Part of a small language model's weights.
Size: 10 layers, width 128, MLP 512 GELU.
Architecture: learned positions, tied embeddings.
Each number is 200 + 40 x the weight over the matrix's rms, rounded and kept within 0 to 999. Layers, rows and columns count from 0.

# q: layer 2 attention query, 128x128, rms 0.223, rows 83-95, columns 64-127
# k: layer 2 attention key, 128x128, rms 0.208, rows 83-95, columns 64-127
# v: layer 2 attention value, 128x128, rms 0.228, rows 64-75, columns 64-127
# o: layer 2 attention output (transposed), 128x128, rms 0.201, rows 64-74, columns 64-127
q83,213,160,204,203,172,170,204,178,133,231,209,220,224,214,168,199,213,165,220,224,194,187,177,173,208,246,165,215,201,185,251,168,204,191,213,155,155,189,247,202,215,273,195,176,210,214,160,252,194,233,155,234,204,192,230,184,147,177,230,194,195,213,172,199
k83,219,170,151,191,204,214,192,196,191,245,198,215,200,183,170,161,197,168,180,214,256,270,188,146,217,199,191,189,163,203,227,170,173,116,218,235,202,180,247,232,167,146,200,262,175,198,191,233,151,211,231,204,226,205,204,216,236,241,251,196,194,161,182,197
q84,210,196,148,176,204,212,166,121,232,129,135,213,199,119,266,295,159,207,195,171,165,242,145,177,163,266,235,176,258,169,255,277,306,191,230,248,227,188,187,212,195,244,225,221,156,188,171,178,229,184,145,257,207,181,129,191,167,139,164,220,195,194,273,212
k84,176,232,229,175,173,116,150,195,199,125,223,230,168,201,222,224,239,231,257,189,167,212,213,120,233,272,193,183,185,242,175,246,159,176,235,227,192,177,191,211,139,148,180,185,198,208,203,156,246,169,173,265,166,228,147,217,203,262,255,241,177,154,243,183
q85,196,229,239,229,262,205,210,180,207,252,239,248,218,225,202,193,194,154,272,240,208,135,192,196,230,175,215,200,241,238,147,174,191,177,162,188,204,222,182,196,225,142,159,204,234,285,164,163,143,207,128,215,162,233,159,211,181,170,235,163,187,227,174,203
k85,233,160,176,302,214,165,246,161,250,134,120,178,151,166,206,222,224,247,280,209,242,207,204,223,198,209,207,236,185,165,249,169,249,160,232,276,169,214,223,216,201,181,165,258,162,96,223,221,232,212,178,180,203,190,229,148,230,167,208,250,248,205,260,215
q86,170,222,191,177,231,197,219,161,182,230,194,262,227,203,201,187,142,165,149,204,201,187,223,241,229,205,182,156,257,155,174,195,327,191,251,162,203,187,227,172,193,202,223,135,217,218,199,260,167,193,202,212,171,205,178,267,116,98,199,158,183,236,187,195
k86,189,150,154,196,159,128,143,154,97,184,127,246,228,209,183,204,210,240,222,116,221,239,235,193,125,213,184,206,184,245,175,168,190,219,199,162,181,203,319,207,170,155,194,242,207,171,237,179,277,238,161,211,143,238,166,159,175,215,151,234,149,180,192,160
q87,230,237,120,192,226,220,243,192,228,224,185,166,243,150,150,254,218,196,265,170,247,173,158,169,268,215,186,247,272,189,218,201,166,214,150,184,177,163,165,253,315,285,205,151,245,246,168,242,125,221,203,211,255,186,179,219,146,166,214,202,197,222,213,207
k87,212,182,229,254,126,201,198,176,148,164,213,166,167,190,179,209,233,191,270,174,197,197,198,224,250,214,173,157,212,178,139,185,279,138,199,253,222,221,213,161,173,250,168,233,194,244,227,191,230,206,62,214,255,172,170,216,223,191,192,150,190,173,255,295
q88,243,226,216,181,211,145,184,207,240,168,219,183,233,208,236,247,185,175,159,157,210,206,194,198,145,157,209,196,235,182,145,231,261,205,227,259,243,202,235,220,197,182,276,190,175,200,213,223,212,164,222,207,254,201,141,195,223,158,219,179,177,163,184,215
k88,164,225,215,240,149,150,146,190,165,142,224,212,212,206,184,211,237,221,267,197,133,193,191,179,215,216,204,149,235,131,238,189,235,227,168,185,135,199,262,183,227,191,236,151,239,229,190,197,243,204,133,197,150,228,200,190,152,157,165,220,174,183,195,187
q89,284,178,237,267,182,219,217,235,241,222,250,168,210,198,198,168,227,160,150,150,149,216,292,209,207,166,135,199,200,226,263,213,229,213,175,189,202,202,196,210,187,298,189,228,193,158,250,185,182,247,176,162,149,152,194,197,239,174,137,194,251,177,153,234
k89,203,155,190,177,136,225,171,299,141,189,268,226,318,199,172,173,144,156,191,216,135,194,232,224,119,174,220,183,215,198,190,177,171,249,182,168,208,224,189,174,187,209,223,187,228,179,229,166,249,207,229,202,234,242,210,215,152,211,177,212,199,197,188,222
q90,137,214,159,230,257,237,230,206,207,238,191,191,250,182,157,213,195,199,217,150,158,254,144,175,216,138,245,240,235,233,164,213,126,222,138,172,206,152,225,230,225,249,190,217,222,119,197,127,229,198,164,126,249,173,171,220,176,168,187,182,201,259,265,202
k90,262,178,224,184,178,253,223,117,255,146,219,201,139,175,207,175,138,211,228,241,213,196,210,229,217,192,164,211,183,181,204,192,244,142,180,164,227,147,214,191,200,186,127,260,152,231,228,182,212,202,206,210,163,209,160,198,313,243,206,213,229,223,254,231
q91,245,220,219,141,173,173,115,205,171,143,220,151,161,243,244,176,237,209,183,214,226,249,204,197,187,254,217,187,208,228,178,176,191,182,229,263,134,160,164,237,201,179,184,216,139,242,194,177,260,175,228,181,256,221,239,218,239,233,201,93,158,135,261,200
k91,149,306,214,209,225,190,147,223,211,228,139,247,221,151,162,187,176,193,142,240,168,191,206,216,225,152,206,95,273,132,204,190,186,234,166,222,186,197,167,187,249,209,178,189,231,279,155,234,152,189,239,219,184,190,228,242,210,150,181,185,198,202,180,220
q92,173,221,207,126,229,238,201,151,180,127,178,195,192,127,214,170,189,221,210,189,243,215,156,214,251,218,264,219,230,152,182,261,181,181,249,238,157,127,172,180,169,215,129,176,149,230,206,233,222,212,188,211,161,229,192,253,151,221,220,203,173,141,169,203
k92,218,260,163,155,193,190,229,154,237,210,181,235,173,190,99,184,219,209,190,246,212,237,163,225,183,166,156,182,220,186,215,202,234,190,117,183,195,197,210,215,167,237,169,182,189,255,139,194,209,166,247,278,194,167,222,136,229,158,241,190,244,215,203,212
q93,237,131,198,219,148,151,177,260,182,241,253,211,221,151,186,197,189,202,238,187,183,157,222,156,183,223,127,144,145,230,211,131,172,221,176,220,234,189,200,200,214,223,221,195,212,200,243,228,208,263,189,213,266,180,224,178,152,150,242,260,197,228,164,189
k93,241,147,171,170,235,234,251,220,214,228,208,168,222,242,225,188,146,157,191,214,230,247,207,206,188,187,203,180,162,186,169,201,185,145,239,231,213,155,195,228,167,233,240,246,170,124,212,216,208,183,174,223,246,158,163,215,225,234,213,159,191,183,195,205
q94,136,210,150,187,219,228,179,262,158,241,205,146,168,165,185,229,149,235,151,216,142,236,186,225,161,221,192,170,158,161,145,263,235,188,244,182,232,175,211,187,206,187,231,176,229,178,213,116,242,193,255,177,220,234,197,232,239,218,193,233,182,142,188,150
k94,192,196,235,167,165,189,155,101,254,161,164,180,248,166,210,178,211,144,176,215,192,130,231,239,191,205,159,190,217,168,161,260,158,218,195,191,217,214,193,217,185,281,212,172,197,165,213,155,168,204,219,160,235,199,166,185,259,233,184,198,242,151,209,201
q95,207,211,185,242,249,219,208,175,183,206,164,174,201,192,178,241,185,197,243,190,167,190,181,217,237,221,185,217,296,187,225,184,198,177,185,164,136,186,218,177,236,249,188,183,208,209,179,211,220,209,219,199,208,229,194,223,187,181,218,222,156,231,213,172
k95,198,223,123,192,179,227,224,171,194,190,149,251,96,184,163,170,200,238,220,212,273,247,217,236,216,166,208,171,207,178,215,180,232,122,184,242,181,178,233,167,190,192,199,260,171,222,225,223,220,194,193,249,152,236,203,168,263,266,172,254,239,108,214,236
v64,236,207,194,292,224,255,226,209,160,152,344,235,138,265,265,242,207,230,182,188,206,208,199,163,250,190,167,244,198,195,175,188,221,173,142,197,193,212,186,174,210,163,220,177,248,189,212,216,225,143,141,216,222,187,184,241,223,207,173,210,211,121,167,181
o64,189,193,195,147,182,251,194,198,222,221,94,180,197,186,212,180,203,183,225,180,184,191,178,213,158,186,169,153,213,190,194,223,147,178,222,242,201,183,208,228,180,202,208,224,153,246,166,221,174,244,199,190,185,216,221,148,245,166,213,156,185,253,236,220
v65,129,211,222,197,228,174,244,247,131,189,169,214,221,170,241,204,128,187,157,282,166,212,195,125,150,177,174,186,219,163,260,254,197,246,199,139,246,177,238,220,244,186,219,219,227,183,182,193,237,282,185,212,272,243,226,214,241,172,171,222,189,167,217,202
o65,232,206,199,215,209,175,169,199,209,202,215,196,176,265,167,168,217,212,221,120,199,159,214,230,215,216,221,160,169,207,183,201,205,172,214,214,171,212,185,163,190,186,196,202,222,209,202,228,157,151,201,154,161,178,175,193,208,236,214,191,220,217,208,168
v66,205,168,191,152,207,169,186,229,148,224,189,190,144,221,193,107,184,194,277,195,200,135,256,183,234,266,189,239,204,230,232,164,172,224,193,240,172,216,218,200,158,131,238,152,100,142,217,248,139,183,229,263,257,176,145,276,235,173,222,195,244,147,157,211
o66,176,207,189,243,232,185,266,197,275,172,250,195,269,219,231,218,188,205,109,172,196,246,164,191,190,187,204,207,185,176,176,230,209,190,157,149,175,250,214,213,171,258,235,286,243,226,141,212,259,187,177,204,159,215,237,193,205,203,167,216,212,208,239,207
v67,180,201,170,221,213,191,187,287,187,137,267,204,194,203,178,289,204,193,186,212,146,221,211,125,112,125,215,144,241,267,273,177,143,180,254,157,305,178,239,210,190,253,189,228,181,136,174,189,227,279,159,226,223,218,216,158,229,264,210,192,176,189,246,216
o67,247,262,238,241,223,205,220,165,191,207,168,187,163,203,181,165,149,168,217,185,227,143,170,233,214,253,182,209,197,220,138,218,199,206,193,234,87,177,198,213,208,129,150,197,231,260,226,175,189,165,205,159,147,202,175,223,197,168,174,211,208,212,167,198
v68,218,195,205,252,131,243,211,250,222,163,225,177,235,269,120,146,244,193,195,254,151,204,175,138,190,196,223,200,178,142,195,224,262,201,242,202,173,214,258,221,253,156,181,227,151,131,204,241,124,208,187,124,109,253,255,224,226,236,229,165,212,198,207,216
o68,192,210,194,227,233,171,201,199,181,249,186,202,134,147,227,235,160,184,224,133,259,226,240,238,208,149,198,192,212,217,203,200,185,187,177,176,207,184,197,207,188,146,173,188,244,191,179,173,260,178,245,248,272,176,169,185,154,196,180,230,212,189,212,246
v69,211,215,160,208,124,133,180,172,169,192,244,244,148,252,173,236,157,187,220,200,201,226,183,155,243,176,196,252,229,179,244,201,163,162,204,166,226,164,231,188,143,218,202,200,171,197,174,227,213,219,226,228,230,236,180,224,126,185,218,237,158,208,183,179
o69,247,174,246,227,202,221,164,210,255,195,176,178,195,205,204,194,192,229,158,222,227,200,220,182,134,176,163,163,148,218,167,182,177,200,195,214,166,203,205,214,245,188,202,209,208,206,201,205,190,166,167,181,191,215,228,261,248,213,211,178,210,195,235,239
v70,250,201,197,219,189,192,168,169,133,235,288,260,122,209,170,153,151,202,238,181,182,177,227,193,192,278,197,252,194,280,266,195,178,234,197,205,178,217,218,186,152,198,125,235,158,127,218,222,122,157,162,213,140,262,188,225,227,240,187,211,226,200,193,185
o70,177,193,183,253,233,170,276,192,244,184,150,178,233,191,179,239,279,192,135,173,215,175,194,192,229,155,218,201,179,166,121,195,163,177,184,201,197,232,163,276,183,196,216,217,208,229,170,205,255,227,204,222,220,156,172,193,235,193,208,204,243,268,217,214
v71,169,216,153,125,149,226,183,174,279,240,209,169,256,176,164,209,215,188,201,206,221,201,235,237,149,250,97,195,171,181,205,247,188,184,212,245,129,213,191,247,232,172,186,233,182,158,281,216,192,225,197,159,205,192,184,267,211,202,216,184,240,203,261,252
o71,194,141,183,215,213,211,225,263,130,193,208,222,192,173,164,208,217,223,226,228,163,183,217,169,230,206,263,219,215,187,192,175,202,198,233,167,245,146,206,184,208,229,218,168,259,221,171,181,180,181,227,209,230,219,225,180,175,166,173,190,187,195,132,171
v72,147,206,206,208,238,196,207,163,193,195,283,231,180,195,186,259,179,202,161,198,160,261,281,214,246,172,179,232,260,199,113,288,187,184,240,130,250,219,190,191,188,144,271,161,166,244,249,182,196,186,172,206,153,160,83,178,187,215,255,278,262,137,231,189
o72,204,211,155,215,188,155,197,251,173,228,182,193,208,204,202,94,253,151,244,174,242,133,138,160,180,224,171,196,167,232,216,151,227,202,220,216,171,174,249,186,198,211,182,214,216,215,170,241,221,180,239,188,255,224,242,242,224,154,192,155,134,258,218,207
v73,187,200,246,296,190,189,176,229,242,160,164,197,155,236,195,162,205,154,253,216,170,155,220,207,201,279,152,209,194,242,215,185,189,195,214,179,154,220,253,208,219,216,214,179,239,188,227,176,180,223,243,231,208,233,193,174,261,265,177,226,218,220,163,176
o73,202,151,201,160,188,144,197,199,177,242,205,160,219,245,224,234,175,218,154,168,220,237,189,232,209,155,173,252,211,199,178,226,218,223,178,228,239,193,175,168,151,200,215,213,180,171,213,213,207,211,184,218,184,185,169,201,202,185,180,193,169,190,165,181
v74,211,212,167,185,200,191,244,189,189,134,203,292,168,165,279,198,195,192,262,290,233,136,160,237,216,217,216,161,276,184,213,202,218,170,134,178,237,165,158,225,218,191,228,202,232,133,204,182,190,241,145,256,229,196,174,163,212,134,138,210,134,151,203,220
o74,245,227,215,205,199,153,152,139,236,219,148,155,208,203,202,189,171,196,179,169,187,251,234,156,237,197,158,168,155,199,257,221,196,205,258,204,150,223,214,171,137,226,202,201,192,203,178,213,176,168,216,148,196,188,269,228,207,195,208,202,233,228,262,183
v75,178,178,228,198,238,197,218,188,169,200,233,202,153,186,232,131,232,182,166,226,165,187,251,249,155,165,195,184,170,210,201,206,162,243,192,195,204,222,197,136,126,224,188,256,187,209,177,189,174,216,200,121,139,236,169,257,214,228,145,192,127,210,208,247